From a checkpoint of a small transformer trained on Wikipedia: 75.2M parameters, untied embeddings.
Each number is 50 + 12 x the weight over its row's rms, rounded and kept within 0 to 99. Layers, rows and columns count from 0. The size before them is the row's rms in percent of the matrix's.

# up: layer 17 MLP up, 1536x384, rms 0.0783, rows 896-948, columns 64-127
# down: layer 17 MLP down (transposed), 1536x384, rms 0.072, rows 896-947, columns 64-127
up896 099:58 45 59 45 47 53 30 54 61 65 30 55 48 57 58 39 60 62 55 60 48 48 34 57 38 53 53 67 62 40 67 67 34 62 73 35 44 21 61 45 66 54 59 71 36 57 46 51 45 39 45 55 52 53 68 45 65 75 57 63 66 40 40 58
down896 102:53 53 41 44 70 51 42 76 44 52 59 43 62 28 69 58 66 52 64 38 60 37 52 43 51 61 38 54 50 41 60 64 57 54 70 43 57 33 58 36 50 43 52 58 44 54 79 39 37 17 52 61 46 59 46 51 43 45 41 54 45 47 36 23
up897 119:48 60 59 26 55 43 84 44 57 42 49 48 60 72 51 73 52 49 51 39 36 38 33 48 42 46 65 43 39 58 18 49 55 56 58 69 58 51 41 29 48 50 51 54 38 50 41 61 33 61 55 61 20 56 49 51 54 52 35 47 45 59 70 33
down897 112:54 40 57 39 42 55 69 37 68 40 61 59 47 38 42 58 49 33 49 44 45 33 48 64 44 47 63 38 43 53 46 41 49 58 78 82 50 52 48 71 86 47 64 37 57 43 62 32 52 58 51 38 38 68 49 56 56 55 38 39 51 50 44 49
up898 098:62 45 35 38 32 44 50 56 72 66 44 20 63 37 56 57 59 45 64 42 54 42 54 44 28 39 43 41 68 51 58 41 49 73 59 50 58 56 58 62 46 60 52 28 54 37 56 46 37 64 54 44 40 62 50 47 49 58 55 48 56 55 47 35
down898 099:75 50 52 49 23 53 39 46 38 62 45 55 59 47 47 50 49 48 52 46 48 36 46 44 63 30 45 68 51 34 47 41 59 62 56 55 67 50 47 67 24 83 59 80 35 53 60 67 41 40 50 36 37 31 58 40 52 31 38 47 51 51 36 71
up899 098:69 52 37 40 40 45 62 43 57 57 44 41 46 40 60 67 62 41 47 55 50 41 42 59 35 51 54 32 70 45 52 54 64 65 58 36 58 49 44 62 46 58 35 46 36 56 59 57 55 47 49 38 25 65 20 56 45 52 62 35 47 38 38 41
down899 099:33 43 56 57 46 65 64 61 59 55 60 55 39 26 74 56 45 54 45 61 61 36 43 63 51 43 45 46 61 40 34 50 51 72 49 58 38 54 37 63 45 47 47 59 73 27 63 40 52 43 49 52 54 49 64 77 45 67 42 55 54 64 49 48
up900 097:55 35 55 51 56 48 58 38 67 47 52 50 53 61 59 48 68 87 39 35 57 61 56 43 17 38 50 64 60 28 56 52 32 52 55 29 50 63 66 45 51 59 45 48 54 42 34 50 56 44 36 64 57 48 57 57 64 46 42 51 64 54 55 41
down900 096:33 63 47 45 60 46 42 48 60 48 52 43 35 45 44 67 47 39 45 48 42 31 44 42 80 42 49 53 46 54 32 35 50 58 37 59 38 36 49 70 62 47 44 44 62 54 52 40 55 54 43 52 34 46 29 30 47 43 64 35 43 48 55 32
up901 030:29 32 56 49 55 43 42 57 64 30 45 42 41 49 54 58 48 56 40 45 65 32 43 41 40 53 45 43 48 47 51 48 47 51 40 51 50 47 36 52 47 62 20 64 44 20 59 44 57 46 40 27 54 38 50 57 53 77 58 46 54 56 43 53
down901 024:49 50 53 16 55 37 32 59 38 65 52 53 37 43 55 48 59 49 44 55 70 51 58 54 25 52 39 47 43 61 39 64 71 55 46 22 50 47 68 39 53 53 44 51 72 53 47 40 47 57 46 61 43 48 63 48 47 51 40 57 57 19 33 46
up902 094:31 23 54 61 86 43 45 59 55 45 66 19 32 61 57 46 48 64 77 63 55 47 44 66 69 53 43 50 67 60 55 31 30 15 36 52 59 36 34 51 35 57 50 44 49 31 58 51 28 34 33 35 51 52 47 42 50 65 62 67 61 57 44 46
down902 097:55 67 63 54 63 60 35 58 56 54 40 47 48 62 55 66 44 64 64 46 76 36 46 59 28 44 42 49 49 62 49 36 61 47 55 71 38 52 59 60 50 39 36 41 59 66 53 50 58 54 67 40 43 61 83 55 58 29 40 45 37 56 66 58
up903 097:55 41 49 48 58 41 63 57 37 69 50 48 59 64 64 65 76 69 34 44 55 49 55 45 48 46 84 53 39 51 44 63 64 46 43 43 42 47 50 36 52 62 45 72 34 71 49 51 56 46 37 53 54 53 59 43 50 51 44 40 56 53 44 61
down903 093:44 47 39 55 49 54 55 37 46 33 46 36 45 41 50 55 72 42 67 48 39 50 31 50 56 46 51 55 19 69 49 53 43 45 64 64 64 56 32 42 59 36 50 71 44 62 37 73 45 39 37 51 55 70 52 67 44 55 68 31 30 37 35 39
up904 103:56 41 54 43 64 35 50 56 55 34 56 64 67 48 70 35 54 60 69 45 58 15 40 78 48 44 60 46 43 45 58 66 50 52 45 29 58 50 41 43 49 42 49 75 54 23 62 51 56 48 54 59 56 61 78 45 40 40 49 47 50 64 49 53
down904 106:43 57 56 68 75 26 44 53 52 58 44 44 45 30 69 35 48 66 55 26 62 42 77 82 24 41 83 27 44 41 62 52 61 68 38 54 54 65 53 64 49 54 33 34 56 47 33 50 48 60 50 58 68 41 42 53 39 24 76 50 42 43 47 50
up905 099:51 30 54 54 59 55 47 50 62 30 21 55 23 50 75 71 52 44 43 24 70 40 59 62 22 64 71 48 67 44 29 56 55 42 32 36 51 55 56 23 27 59 38 50 46 29 36 48 49 52 50 50 34 48 54 39 61 48 45 56 49 58 52 26
down905 100:51 51 33 67 64 42 54 60 48 36 54 48 30 65 53 51 51 46 53 47 55 45 49 52 45 50 45 48 27 67 49 38 54 44 51 49 59 49 49 61 78 80 48 64 39 45 66 39 41 70 48 58 51 49 52 30 51 48 55 29 56 43 28 53
up906 104:45 54 44 41 78 33 43 89 68 61 70 66 67 40 56 59 72 45 59 60 62 63 43 52 38 42 56 48 31 60 28 74 51 49 40 48 39 61 42 51 53 46 59 34 44 39 58 57 44 53 51 50 58 37 52 53 64 48 71 54 48 78 38 11
down906 104:38 47 61 56 46 59 59 38 47 61 70 68 35 48 53 56 69 39 44 47 38 71 69 59 68 56 35 57 56 70 60 50 61 51 52 61 34 41 42 76 69 58 56 39 40 55 66 30 38 68 36 58 50 66 40 51 62 33 50 49 44 60 41 51
up907 107:40 28 43 61 46 60 57 46 44 68 37 43 53 45 51 50 62 65 51 49 71 43 46 34 56 41 38 51 31 50 26 64 45 43 27 45 59 52 31 48 40 38 38 65 45 41 49 39 47 54 65 38 44 42 53 51 26 61 28 35 42 35 52 44
down907 110:36 36 54 45 34 53 55 58 53 56 52 41 49 58 36 52 38 63 43 46 64 55 61 65 43 36 48 40 33 41 64 51 54 46 52 65 63 51 45 51 40 38 53 57 60 51 38 44 29 58 45 42 70 34 72 53 53 47 35 49 71 55 49 24
up908 108:37 58 61 33 63 59 65 43 53 42 48 52 44 43 64 62 64 37 44 36 75 49 46 53 69 37 49 53 45 32 44 47 62 57 45 36 50 34 45 71 13 43 27 82 59 52 45 59 52 47 23 35 63 59 42 57 43 53 42 63 47 61 46 60
down908 108:32 48 15 65 64 38 48 52 49 59 64 54 46 50 31 54 75 40 57 38 56 39 42 56 62 47 52 49 60 56 53 44 63 66 38 61 60 54 55 36 46 44 60 45 68 45 60 64 47 52 54 54 56 25 63 46 53 45 67 60 71 77 45 29
up909 102:64 30 51 63 71 41 54 54 31 71 45 52 57 47 53 47 46 45 47 45 34 46 55 55 66 53 60 43 56 54 47 78 45 47 41 56 61 61 53 28 49 79 57 59 38 58 53 63 51 49 43 38 50 28 48 39 62 57 28 66 60 47 69 42
down909 097:39 62 47 38 22 51 47 48 62 31 46 60 44 57 36 50 55 49 53 48 71 51 47 43 47 39 41 58 54 44 55 45 64 56 41 35 57 52 50 45 56 33 39 48 44 30 55 45 55 54 63 33 38 42 65 50 56 56 65 33 27 39 67 45
up910 102:50 61 75 47 62 50 61 48 26 45 46 14 66 47 47 64 45 60 63 42 52 35 33 39 64 67 64 48 54 59 47 35 45 55 48 42 37 41 55 48 32 65 48 56 25 45 50 50 47 58 50 64 32 57 51 71 49 64 68 29 64 52 57 36
down910 102:40 40 38 35 34 58 50 61 27 67 43 57 50 35 40 53 53 39 39 58 37 33 30 32 44 82 46 38 33 46 45 50 61 54 61 52 59 51 41 69 63 34 59 70 38 69 43 49 45 45 49 36 68 39 34 63 21 46 33 51 38 56 55 46
up911 097:37 39 35 56 57 39 71 72 67 60 46 24 60 42 53 25 42 47 42 48 49 42 70 55 50 33 66 63 82 53 46 49 44 35 58 34 52 62 61 39 65 59 47 52 36 23 52 39 60 48 45 37 50 49 44 24 63 61 48 42 48 37 57 31
down911 100:50 52 57 33 31 42 53 50 38 63 60 30 43 51 39 60 27 55 50 41 47 62 41 56 41 44 31 50 36 48 53 53 69 53 49 58 46 56 45 37 38 59 40 43 33 59 56 64 31 27 58 53 73 56 60 39 67 34 46 40 55 40 40 60
up912 042:48 45 48 35 62 39 55 51 62 40 27 43 41 53 68 69 68 58 48 20 63 48 43 22 42 46 55 44 61 36 43 42 70 52 34 48 47 45 43 50 30 66 40 70 46 43 66 47 45 45 39 47 47 56 36 45 50 66 47 58 53 63 65 49
down912 039:48 48 44 74 58 57 70 51 37 67 73 45 43 59 47 37 50 55 50 38 48 38 76 58 41 65 34 53 45 41 47 72 65 48 55 43 37 41 47 54 76 43 40 51 84 54 49 61 43 47 48 35 38 40 35 58 38 68 36 48 53 51 63 62
up913 114:45 41 26 32 63 57 71 46 85 32 23 40 46 39 62 60 50 38 34 46 56 49 47 43 46 39 53 36 50 39 64 42 38 35 19 41 62 59 54 50 58 69 44 49 32 50 66 72 52 61 54 55 25 44 45 53 36 51 58 54 75 53 39 44
down913 108:46 22 40 46 70 61 59 49 62 55 35 68 41 46 30 52 75 49 46 58 69 65 47 48 46 38 44 49 40 70 48 39 68 59 36 59 64 53 55 48 58 36 32 37 42 53 56 71 50 40 51 41 86 65 63 48 36 49 65 38 64 43 44 71
up914 111:50 59 70 77 59 42 38 64 54 59 45 58 44 57 91 48 56 35 25 47 59 46 53 46 61 45 60 60 50 39 53 55 49 68 40 52 45 38 51 23 33 73 50 69 68 44 54 54 57 47 44 40 50 47 46 31 53 41 45 55 54 42 40 33
down914 108:49 56 60 46 39 58 61 49 50 61 75 78 48 68 54 60 59 53 63 57 33 50 26 32 38 41 47 20 56 51 37 48 56 62 53 51 33 51 46 61 26 48 47 35 91 44 66 46 30 57 35 53 42 38 57 36 52 32 30 34 35 32 56 62
up915 094:71 49 36 40 43 48 51 49 33 59 38 41 48 52 57 35 46 53 29 43 37 59 41 49 47 53 51 49 63 52 48 64 52 35 40 47 22 44 34 70 61 47 58 60 44 75 42 61 51 36 62 56 53 48 39 54 39 42 53 65 46 48 50 73
down915 099:38 48 63 59 61 59 43 47 74 45 53 51 49 58 63 64 52 40 64 52 54 44 50 49 57 49 43 68 36 75 67 36 56 63 64 48 63 73 39 37 31 60 40 48 49 29 48 55 50 53 45 65 33 20 46 43 66 52 45 36 62 77 58 35
up916 101:25 42 27 50 43 56 72 55 42 55 43 46 40 44 66 53 51 59 42 40 58 37 54 48 42 50 64 51 55 67 18 63 63 50 39 36 47 48 38 49 64 44 23 79 50 40 49 59 47 53 68 44 64 72 31 45 50 48 51 39 45 46 52 46
down916 102:72 61 60 71 68 77 80 69 43 33 41 40 56 45 72 58 61 52 53 52 45 45 35 49 44 46 39 33 11 50 50 49 41 50 42 36 51 48 64 47 46 27 32 51 68 58 36 61 53 61 62 26 50 41 48 43 39 47 56 59 46 46 27 48
up917 099:52 39 43 48 46 31 74 67 57 54 50 47 46 60 56 78 55 27 55 38 58 19 39 32 37 51 36 57 43 36 45 34 28 51 42 74 61 42 50 53 29 43 51 51 65 65 43 47 67 72 50 54 40 50 60 40 39 52 69 42 54 60 43 52
down917 097:45 44 48 56 55 45 53 55 38 36 51 53 51 59 46 48 22 51 49 70 34 65 53 63 24 58 31 42 49 39 51 45 33 38 55 55 65 62 32 66 55 38 64 36 22 34 45 50 26 47 33 59 45 48 48 55 43 42 43 57 53 73 49 46
up918 105:53 21 39 35 47 59 54 49 42 64 31 41 46 70 51 70 52 49 56 45 54 54 62 30 58 52 55 39 47 52 55 43 46 41 37 38 53 69 38 64 47 50 43 31 51 22 38 47 55 53 26 55 58 24 65 36 56 37 42 45 48 49 46 18
down918 100:40 42 50 44 41 43 54 72 48 58 65 56 51 45 63 46 53 43 51 71 75 74 39 51 51 37 47 46 40 41 58 48 48 61 38 48 57 39 39 70 63 46 47 35 56 58 49 45 54 34 46 67 51 67 58 48 37 21 34 65 23 41 66 54
up919 107:60 50 55 56 45 44 50 50 58 54 56 42 48 40 57 66 45 66 52 53 64 30 62 29 39 40 48 49 64 53 39 46 53 47 65 44 44 55 30 47 56 71 39 61 44 20 73 32 39 48 42 52 41 65 62 41 44 73 43 39 51 43 67 38
down919 108:54 77 65 52 58 56 58 65 59 70 62 46 55 38 34 49 69 71 69 55 47 47 51 35 42 49 35 50 47 39 53 33 68 53 45 51 55 54 49 67 61 46 55 38 73 27 48 40 36 42 73 61 44 65 61 39 55 42 56 66 48 44 28 82
up920 108:43 54 23 66 51 63 76 49 51 67 34 36 43 36 56 54 60 46 64 20 32 47 24 38 48 51 48 42 38 48 35 41 57 48 36 37 36 63 58 54 34 47 39 37 35 33 56 63 42 66 45 60 39 42 28 47 30 71 62 45 34 59 47 52
down920 108:56 38 28 49 36 49 42 40 48 55 66 62 57 55 56 49 63 58 57 32 25 49 48 44 53 60 44 37 28 66 39 58 70 66 32 38 40 71 61 51 57 25 51 28 30 54 51 53 55 64 53 35 38 24 61 62 26 60 52 50 61 56 46 53
up921 115:56 27 43 41 44 63 59 43 53 63 39 40 33 49 50 50 45 65 57 45 43 52 48 51 52 31 49 36 63 66 37 31 38 56 54 40 48 50 56 45 29 81 58 34 53 46 54 28 39 43 39 42 41 36 60 46 58 64 52 27 57 68 48 48
down921 104:56 56 43 46 67 67 34 37 45 68 44 52 58 60 12 55 70 50 48 45 49 46 51 42 48 51 49 43 61 48 66 53 50 64 90 33 32 46 60 36 41 48 57 52 45 68 60 57 44 44 49 32 56 45 46 55 44 42 27 50 33 55 37 54
up922 119:50 50 49 38 78 49 35 47 62 55 29 57 52 48 53 50 70 53 46 47 47 48 38 57 30 59 50 47 54 45 53 64 63 46 40 18 78 28 30 58 57 52 50 42 59 54 43 45 37 44 37 51 37 36 42 44 40 47 64 33 44 52 60 27
down922 111:53 63 46 38 65 54 63 53 64 52 55 34 66 32 35 46 42 62 56 23 39 47 67 56 33 59 72 45 53 33 50 43 39 46 52 54 72 42 59 73 81 37 48 30 45 33 59 41 51 49 52 38 75 36 18 69 66 38 57 68 42 34 52 57
up923 102:65 45 55 47 37 50 46 46 43 33 68 71 32 31 54 70 42 58 37 47 46 61 38 44 45 36 55 42 67 51 50 30 51 39 36 44 44 35 48 46 70 42 42 20 46 39 70 45 36 61 29 49 41 48 54 44 61 47 37 46 45 69 42 49
down923 105:58 52 59 47 41 46 38 66 53 49 45 61 55 61 38 43 32 33 40 41 68 51 47 46 45 61 55 66 41 53 52 56 57 34 52 53 45 47 57 57 44 76 59 31 45 35 44 43 40 40 52 37 42 39 44 40 62 60 46 34 39 55 70 49
up924 105:56 47 47 41 56 32 53 43 57 54 18 58 48 42 56 47 61 66 35 12 35 47 51 56 50 48 42 68 65 47 39 41 43 50 22 57 50 45 58 48 32 51 65 45 50 49 51 59 54 50 52 36 45 46 45 56 53 60 77 51 52 47 33 44
down924 105:70 53 66 22 43 33 53 47 57 43 32 53 50 39 55 52 47 34 48 55 46 56 66 76 44 43 40 59 66 51 60 74 55 55 39 69 56 63 55 25 58 53 36 57 66 68 57 68 48 40 65 39 65 46 48 69 25 56 61 45 42 50 51 46
up925 106:44 40 63 58 54 69 45 46 50 38 34 66 47 37 60 53 37 48 46 41 46 56 40 59 38 56 40 53 63 53 49 68 38 20 29 66 43 36 36 62 41 41 34 47 45 36 47 46 57 43 33 42 38 52 48 50 56 41 46 61 50 56 36 49
down925 107:66 65 43 70 57 40 31 54 59 39 61 68 59 50 47 55 41 42 65 55 37 53 45 50 46 40 52 72 38 43 45 48 41 49 45 64 57 68 46 52 48 51 63 62 41 36 62 22 42 77 28 38 39 65 52 36 45 33 41 34 78 45 46 34
up926 104:49 72 32 43 55 38 47 56 58 58 37 54 39 63 46 59 54 58 66 52 50 37 57 50 48 47 37 44 47 18 58 67 51 41 46 37 75 48 69 35 52 55 41 40 48 54 51 24 52 45 27 37 63 20 49 65 49 55 45 56 57 60 69 17
down926 107:40 45 40 44 75 55 56 43 35 55 52 54 57 63 53 33 40 49 58 51 48 54 46 67 55 40 33 62 48 55 55 49 67 53 52 29 55 25 41 52 44 63 49 32 47 32 66 44 36 66 48 55 58 31 67 66 26 59 66 52 57 56 46 33
up927 112:39 48 31 31 56 66 50 56 58 62 09 24 45 40 60 78 43 52 34 51 53 34 42 61 54 40 47 44 60 38 44 66 52 41 52 46 66 50 48 57 61 48 50 36 39 44 52 34 63 61 39 47 46 19 35 45 73 56 49 45 56 60 41 28
down927 108:65 46 37 41 56 52 45 48 68 51 58 56 56 61 57 43 26 38 54 58 51 44 64 86 60 47 46 54 49 49 50 52 36 46 55 59 50 45 54 45 45 42 56 46 56 72 54 50 42 42 36 56 59 62 50 47 61 59 30 65 41 63 36 54
up928 102:39 56 52 49 83 42 51 48 65 60 51 35 79 56 64 50 49 71 60 62 57 51 53 26 34 52 75 49 50 61 45 52 39 49 64 56 35 59 68 53 55 54 69 29 57 13 46 77 65 37 50 43 57 67 44 49 55 53 47 55 40 54 69 41
down928 102:44 38 62 51 54 43 54 59 34 39 30 40 40 78 59 39 56 49 52 39 59 27 69 39 45 48 43 70 49 48 48 33 38 68 53 53 36 56 45 35 67 50 34 56 35 46 68 31 42 28 43 52 57 69 48 67 46 52 22 44 60 42 37 53
up929 030:60 46 58 49 58 21 48 65 67 34 29 42 41 55 62 62 59 71 40 38 55 41 51 32 47 24 87 59 59 40 34 52 44 36 37 55 46 52 46 34 56 75 51 59 42 43 41 39 47 48 50 56 45 55 55 48 53 60 37 52 47 54 62 50
down929 020:51 39 52 72 48 41 60 45 55 68 44 38 59 39 28 42 64 35 45 34 62 65 50 40 48 38 39 57 58 63 49 42 54 52 62 61 40 57 67 65 41 36 52 47 64 73 42 38 37 49 56 69 29 64 52 33 53 38 69 50 52 56 36 61
up930 101:56 48 54 17 68 51 42 55 51 69 42 22 37 48 59 40 56 67 62 62 74 38 41 66 53 40 41 49 54 55 20 30 40 27 51 46 36 35 60 51 45 51 24 36 55 20 47 29 47 47 43 46 34 56 40 46 50 62 57 44 42 78 41 39
down930 102:72 54 37 39 28 63 48 53 64 67 60 43 52 54 54 32 33 39 63 44 53 53 77 41 40 32 61 69 58 69 42 61 42 59 46 57 50 51 50 52 49 38 54 54 26 54 46 54 53 52 59 44 45 46 62 50 51 65 45 46 52 37 31 68
up931 110:52 26 50 40 51 50 54 52 32 47 49 46 43 54 53 57 48 43 36 56 46 50 41 40 64 75 54 41 59 51 61 38 52 27 32 54 61 53 48 68 34 64 39 30 38 36 51 56 32 55 51 46 41 62 51 52 76 45 64 44 42 74 45 62
down931 110:35 56 64 88 49 46 45 64 49 51 46 41 33 49 28 60 60 46 43 51 31 57 46 63 42 59 59 67 51 47 42 48 32 51 45 52 40 38 42 52 52 52 30 40 31 42 64 50 14 36 38 60 63 60 68 56 37 68 57 27 51 65 57 63
up932 105:52 40 40 41 63 53 35 64 65 44 71 36 61 46 53 66 53 58 57 53 62 53 35 60 38 66 52 71 54 50 35 57 45 56 58 56 66 31 86 35 30 52 49 12 42 28 54 31 35 46 67 54 58 39 16 30 46 47 60 59 44 36 31 41
down932 106:40 57 31 56 47 64 25 63 48 57 56 23 41 36 77 60 54 37 52 64 56 50 28 45 37 37 50 47 46 45 45 54 47 40 59 74 58 33 80 62 34 59 61 46 47 55 45 59 49 70 41 51 50 33 52 38 55 62 60 59 35 50 41 66
up933 042:42 42 54 59 75 29 56 65 69 54 49 23 52 52 80 75 48 56 51 48 50 34 53 39 53 56 60 43 50 42 45 50 61 83 52 46 46 35 44 42 48 79 43 72 51 55 33 34 60 41 56 49 49 30 43 50 49 70 60 30 42 54 54 34
down933 036:42 42 46 44 53 56 51 39 43 37 51 50 49 50 44 36 40 48 63 58 58 45 62 37 43 27 40 57 26 67 56 27 49 44 52 43 55 57 52 64 54 21 42 53 56 49 36 66 59 60 52 50 57 52 41 51 42 47 45 55 51 60 48 47
up934 097:39 38 41 39 41 75 82 62 49 27 59 59 51 46 56 54 56 66 42 43 63 20 53 54 69 48 65 30 69 50 49 68 32 58 58 60 44 46 59 55 50 61 32 53 45 31 60 66 55 60 70 76 62 60 54 63 57 43 45 44 33 49 39 59
down934 101:49 57 50 46 46 48 54 43 53 63 33 64 56 50 50 37 52 47 47 58 52 45 34 69 58 44 69 48 69 57 49 54 51 30 37 53 27 67 61 44 61 67 24 62 36 52 54 46 43 60 65 49 45 47 68 62 21 43 55 50 70 57 44 52
up935 099:59 40 58 43 36 47 68 59 84 35 37 52 45 70 71 29 54 53 63 44 56 63 44 61 46 45 83 52 43 42 47 55 43 61 48 37 42 64 60 50 36 69 52 34 45 51 53 52 42 48 58 59 61 51 52 49 60 75 62 35 57 69 53 47
down935 103:49 61 33 49 36 49 37 42 56 36 67 63 39 57 57 39 69 58 32 55 45 41 52 49 48 55 36 54 35 52 68 52 56 47 27 44 42 56 65 49 33 52 57 30 43 81 62 31 44 52 68 58 36 75 51 52 53 32 57 56 62 45 64 53
up936 105:38 53 39 36 58 45 47 44 58 57 54 44 64 53 53 77 56 59 57 48 56 28 52 55 42 44 59 32 49 38 43 48 35 51 61 66 45 64 56 57 35 49 42 55 37 40 38 29 63 55 41 79 60 61 55 27 48 64 30 53 62 59 45 42
down936 105:42 59 39 27 51 47 45 62 51 61 42 33 38 39 52 63 67 77 63 41 43 64 63 43 43 57 45 27 47 31 48 52 34 55 58 50 54 34 37 59 54 72 39 53 43 51 34 49 63 31 58 65 46 36 37 36 53 47 61 46 72 62 45 56
up937 104:36 55 51 59 58 43 46 59 59 38 47 48 51 49 41 50 74 50 63 51 53 72 47 50 47 70 52 57 68 21 45 59 23 38 50 62 61 34 50 42 22 44 44 33 46 47 61 50 27 29 50 56 55 61 40 52 68 53 86 45 49 72 63 24
down937 105:63 58 48 70 58 29 56 66 62 59 76 51 62 41 45 49 64 38 48 58 40 47 58 10 50 49 48 57 49 58 46 52 47 70 77 83 45 56 66 37 54 58 38 34 58 40 64 45 48 40 64 56 54 38 54 75 37 49 70 52 52 63 34 33
up938 105:33 39 39 40 41 40 45 51 64 57 56 08 57 59 49 62 65 42 52 36 56 48 57 46 50 49 76 40 27 51 44 48 53 58 40 47 47 50 62 62 52 45 53 39 35 34 66 54 45 73 56 63 28 37 55 44 59 62 41 61 56 59 33 44
down938 103:65 53 56 48 54 31 59 56 54 53 75 47 74 61 37 16 57 38 31 54 37 64 53 39 56 58 72 64 36 42 60 39 60 40 40 53 56 60 74 42 45 77 60 52 54 61 41 45 39 62 57 58 38 51 51 60 64 46 41 52 73 47 34 68
up939 102:51 52 43 36 46 21 31 46 58 68 52 60 55 43 45 44 35 65 72 58 42 49 39 38 59 25 77 37 39 44 63 58 74 44 45 44 42 50 52 75 58 39 20 38 41 57 65 51 36 44 45 38 54 55 52 59 60 35 48 49 61 44 67 42
down939 102:36 37 48 54 36 50 63 47 52 47 50 50 57 56 53 56 42 46 28 76 40 68 45 42 67 82 71 24 52 59 55 50 50 32 31 64 47 60 67 62 70 30 44 29 53 52 53 65 58 32 55 56 51 59 52 43 54 56 31 57 45 68 39 33
up940 112:51 54 51 42 54 58 40 77 55 26 44 35 35 64 53 67 64 56 43 33 62 34 45 31 53 39 55 59 41 39 50 77 43 49 49 53 34 50 46 45 56 58 43 69 36 57 65 64 35 23 39 44 66 41 31 50 41 48 47 50 46 37 63 56
down940 110:58 65 50 34 59 44 55 70 46 44 76 46 45 42 59 62 46 53 44 37 58 58 64 50 35 46 61 62 35 78 44 45 32 35 62 48 42 33 59 73 51 33 65 30 75 50 40 52 46 46 42 33 53 58 50 36 39 41 48 54 42 30 51 61
up941 112:48 54 43 34 62 53 55 51 41 36 43 28 39 34 47 74 50 75 44 42 71 23 41 41 50 45 67 38 50 34 64 40 34 67 34 55 43 55 57 46 51 53 50 48 51 48 49 62 30 41 64 52 67 47 30 50 70 59 46 48 46 57 56 46
down941 108:58 55 39 46 57 61 62 63 46 53 48 61 51 36 68 63 48 34 39 68 57 42 48 61 41 60 43 63 48 42 74 65 57 41 46 45 63 45 25 66 50 48 49 47 53 50 55 64 42 47 57 47 91 45 58 35 53 41 40 53 51 28 45 55
up942 091:32 36 66 57 66 47 60 69 64 61 43 61 49 41 52 49 51 77 38 41 42 47 43 64 56 45 69 53 47 53 33 34 34 57 52 50 40 39 59 56 36 66 62 45 37 42 64 58 50 39 57 41 57 47 45 38 50 47 73 46 52 58 43 60
down942 092:52 66 43 51 34 58 70 65 51 53 46 48 61 30 42 56 54 38 72 61 50 60 58 27 56 30 55 39 45 36 57 47 41 37 43 44 46 44 43 46 42 38 43 66 46 50 38 40 28 50 21 51 37 28 36 50 49 57 58 32 41 43 34 39
up943 105:39 51 51 41 60 43 63 67 67 49 61 38 41 56 78 78 41 40 30 38 52 33 59 43 47 63 55 69 46 58 45 54 38 72 36 69 28 59 51 61 48 45 57 44 37 58 65 50 36 72 65 50 23 62 29 41 40 55 70 55 46 61 65 29
down943 106:42 48 71 55 45 74 54 52 42 60 44 57 47 78 55 52 41 36 48 49 61 60 40 44 67 51 50 47 58 49 50 64 41 66 34 41 68 28 45 37 44 22 51 40 53 60 41 35 53 57 39 17 42 39 40 61 40 54 69 54 53 55 69 39
up944 101:68 56 49 51 56 49 59 64 45 46 56 58 38 50 54 42 70 56 35 31 33 37 37 47 62 60 55 51 52 48 47 71 28 55 50 38 44 37 59 29 47 47 51 72 37 62 42 68 56 65 51 59 31 35 32 28 55 47 48 66 44 67 51 56
down944 102:41 56 32 34 66 40 36 66 47 60 45 48 46 68 59 46 37 61 32 50 55 63 60 50 45 40 40 70 62 51 59 43 58 57 60 45 34 50 39 46 66 59 43 39 54 63 36 42 78 53 39 36 45 42 59 53 59 33 47 63 41 43 54 25
up945 108:49 45 74 46 58 47 52 40 47 66 34 47 46 53 56 49 46 49 58 58 70 52 62 37 46 40 51 43 32 38 45 33 52 52 42 53 33 42 64 50 13 43 56 66 60 52 56 74 56 44 66 53 45 32 44 50 38 61 73 28 51 48 71 48
down945 107:62 62 63 53 62 47 19 45 39 62 44 50 56 42 52 52 24 41 51 67 56 39 79 45 42 40 44 41 46 55 66 58 55 58 57 34 43 45 50 61 16 44 48 53 46 55 70 46 80 56 71 62 58 40 64 66 48 67 43 68 49 45 58 45
up946 106:58 55 46 50 35 64 64 48 52 44 54 44 59 66 78 80 55 57 39 40 67 39 37 61 40 57 46 48 56 39 55 55 61 57 37 24 59 47 54 54 35 45 53 45 40 26 53 48 54 54 54 48 37 64 64 30 57 46 56 53 44 56 67 22
down946 106:60 40 37 59 45 63 60 53 45 76 57 47 53 49 77 70 48 38 59 59 59 44 34 58 57 29 62 46 76 48 51 58 69 40 50 37 52 52 54 80 48 38 42 39 46 40 67 55 59 45 54 50 65 62 79 57 32 45 38 57 57 64 61 71
up947 088:31 36 44 36 39 58 71 63 54 49 23 34 49 42 48 65 50 43 66 43 67 42 57 54 45 64 54 45 41 57 41 26 35 23 42 40 72 59 45 28 35 47 58 22 48 39 72 36 54 51 76 63 54 48 55 62 70 30 44 43 47 67 66 38
down947 089:55 51 49 64 39 53 44 45 49 62 50 44 66 35 50 56 42 43 40 59 30 26 48 61 37 27 45 42 41 44 47 51 49 49 58 59 60 51 52 64 66 48 71 76 55 45 62 59 64 38 52 35 56 48 64 63 59 41 46 67 39 45 48 31
up948 108:53 40 45 69 62 57 45 66 50 32 51 47 42 50 55 78 45 44 54 52 61 26 58 58 47 41 54 60 54 39 25 46 36 66 43 42 47 31 63 46 45 66 34 44 43 39 35 55 32 37 51 33 55 48 38 54 49 32 47 45 66 49 64 56